config = dict(
    positions='rope',
    rope_base=10000.0,
    qk_norm=False,
    tie_embeddings=False,
    init='uniform',
    lr=0.00836,
    batch_tokens=[131072, 262144, 393216],
)
Each number is 200 + 40 x the weight over its row's rms, rounded and kept within 0 to 999. Layers, rows and columns count from 0. The size before them is the row's rms in percent of the matrix's.

# up: layer 5 MLP up, 6144x768, rms 0.025, rows 3812-3817, columns 128-255
# down: layer 5 MLP down (transposed), 6144x768, rms 0.025, rows 3812-3816, columns 128-255
up3812,102,222,161,147,162,221,185,157,260,254,191,209,198,198,114,151,246,142,282,143,181,228,199,167,197,141,247,192,162,289,239,221,172,199,231,162,209,195,288,209,208,163,221,237,233,170,162,251,135,108,249,147,221,177,177,160,204,209,232,185,191,253,268,190,209,247,132,164,215,150,207,199,196,207,268,182,181,94,150,169,149,204,224,175,187,136,248,173,180,233,158,172,176,200,166,225,226,212,120,244,250,206,258,161,194,138,265,173,179,210,197,292,177,189,168,151,215,122,215,168,212,243,215,263,192,216,289,255,265
down3812,105,206,159,129,130,186,217,304,232,201,159,134,210,157,253,254,243,187,197,237,205,267,215,146,163,246,192,300,193,183,185,158,133,200,193,228,208,150,134,164,194,145,226,219,183,167,190,217,206,189,139,252,259,208,182,219,224,252,248,156,216,234,256,245,220,175,230,271,182,189,184,194,238,235,223,147,198,247,241,227,143,252,182,244,185,191,156,212,236,196,139,217,226,167,169,164,157,159,238,230,275,164,156,146,177,274,231,234,143,143,196,93,162,193,134,205,176,266,184,211,166,176,167,145,223,195,211,208,151
up3813,136,212,171,235,195,232,272,144,246,211,248,218,186,125,247,178,235,213,203,204,224,234,217,167,199,165,163,262,192,160,260,180,168,223,178,167,247,226,196,128,224,150,141,114,150,158,210,198,255,227,117,199,147,155,142,181,182,243,279,180,134,236,321,153,266,237,195,149,190,205,236,218,222,95,278,203,208,115,163,206,207,236,137,190,171,259,219,165,165,186,204,209,205,196,214,204,143,214,145,181,167,137,184,131,205,196,208,232,202,196,197,176,204,242,272,246,225,199,198,213,149,208,227,286,234,209,205,224,190
down3813,132,221,165,196,206,212,251,171,240,223,155,207,223,190,183,156,164,287,167,243,177,189,193,185,278,192,140,198,200,163,169,144,193,194,179,178,237,218,146,150,192,229,231,165,242,184,277,237,222,251,175,174,224,141,262,176,184,199,241,225,247,214,207,164,207,182,157,167,274,198,201,129,213,195,249,218,279,176,134,180,212,207,147,159,280,213,240,205,205,177,228,213,204,182,229,149,187,105,183,162,246,166,261,231,239,214,243,189,202,188,341,174,237,330,202,222,157,223,158,218,245,188,215,269,141,231,178,236,171
up3814,097,224,203,129,234,134,143,164,158,214,236,178,188,159,156,204,207,260,210,173,128,283,282,161,160,190,202,180,121,97,248,209,163,231,239,217,197,207,216,153,226,163,260,203,171,176,195,218,205,208,248,230,253,224,187,215,211,267,143,153,174,202,188,155,218,254,212,128,106,225,210,192,274,206,151,251,155,177,221,198,226,176,232,192,271,180,200,211,197,154,122,189,218,159,262,250,172,214,245,163,167,280,216,162,212,158,111,311,243,231,153,226,155,177,194,204,228,250,219,118,179,256,215,155,225,106,228,266,204
down3814,099,151,232,195,197,163,179,224,220,190,204,176,170,200,197,259,162,165,250,264,264,246,126,206,178,247,250,162,180,249,144,210,240,273,145,203,251,226,143,249,160,101,175,292,196,168,234,206,220,176,179,149,187,172,223,200,249,115,205,186,233,201,213,172,162,187,147,238,232,159,221,130,145,284,190,127,160,264,226,219,144,222,205,160,168,276,113,219,214,260,239,190,264,200,193,140,173,247,257,243,154,186,163,188,227,228,181,188,187,175,207,237,277,199,201,216,166,272,170,194,210,168,178,164,244,248,247,184,167
up3815,091,285,138,204,236,164,215,251,211,212,167,152,239,216,193,226,208,183,255,214,162,238,244,200,169,142,191,214,198,145,278,191,198,247,155,154,251,275,160,178,207,162,169,214,297,190,150,185,215,225,234,183,259,175,130,254,251,203,265,248,161,225,211,277,177,201,140,223,198,187,231,165,242,142,171,207,185,208,181,213,220,177,100,163,228,160,177,190,170,244,212,262,269,243,262,199,176,117,216,225,187,233,255,177,173,218,187,241,218,217,189,213,196,244,181,212,197,243,225,241,191,135,246,232,210,229,238,141,208
down3815,097,197,187,153,186,220,195,168,220,159,256,243,217,282,125,197,183,124,224,157,235,188,153,190,223,209,179,269,204,218,136,152,161,153,136,134,216,186,296,251,223,209,163,147,172,173,169,249,188,223,223,233,154,264,266,248,237,111,172,200,183,166,159,142,207,198,207,243,188,194,176,216,149,185,264,225,249,121,189,244,188,145,228,183,223,209,203,231,195,231,233,164,119,139,209,235,216,260,205,217,272,142,180,187,172,187,185,208,198,117,173,240,243,165,190,229,159,175,180,226,239,265,228,172,175,127,182,232,184
up3816,091,111,216,224,158,267,138,255,216,186,162,200,202,239,219,232,260,190,138,224,286,295,188,202,233,255,241,253,170,224,224,168,134,218,201,147,154,163,83,135,176,260,104,209,240,233,264,173,188,287,215,144,166,170,147,212,261,234,247,235,194,153,216,227,216,182,275,213,186,212,203,167,199,212,206,148,192,259,242,228,217,157,205,163,198,233,232,222,212,170,167,190,156,250,258,216,222,224,231,217,140,198,178,207,235,198,201,196,187,177,167,206,260,268,214,132,253,179,167,258,224,198,131,249,176,148,100,219,186
down3816,093,224,156,199,222,139,196,193,238,203,186,197,205,205,196,246,139,182,207,221,258,194,182,199,179,157,174,138,268,120,201,211,167,244,242,215,183,226,205,224,167,148,236,153,186,175,188,199,177,187,226,213,163,225,239,129,231,203,156,205,289,159,155,174,233,212,158,255,158,231,197,200,233,225,163,215,125,157,210,123,159,212,188,222,207,151,202,239,164,204,195,192,200,193,222,226,182,190,144,137,291,251,253,49,206,185,210,231,196,222,190,158,188,178,243,155,208,208,198,144,166,233,215,213,228,186,222,140,186
up3817,099,196,199,191,176,154,158,220,151,178,212,179,243,197,256,190,168,175,136,116,223,178,146,212,202,188,141,149,157,187,222,224,242,181,199,212,188,226,236,170,180,182,193,170,58,213,98,238,211,240,158,141,303,201,251,129,177,215,216,156,162,180,214,161,171,172,238,141,201,270,253,230,174,114,100,145,213,197,197,236,213,224,304,244,150,169,200,264,268,256,146,288,242,195,186,168,170,128,200,189,203,204,164,181,142,199,169,248,214,209,189,196,193,186,251,183,154,277,168,192,167,282,211,208,176,287,166,216,229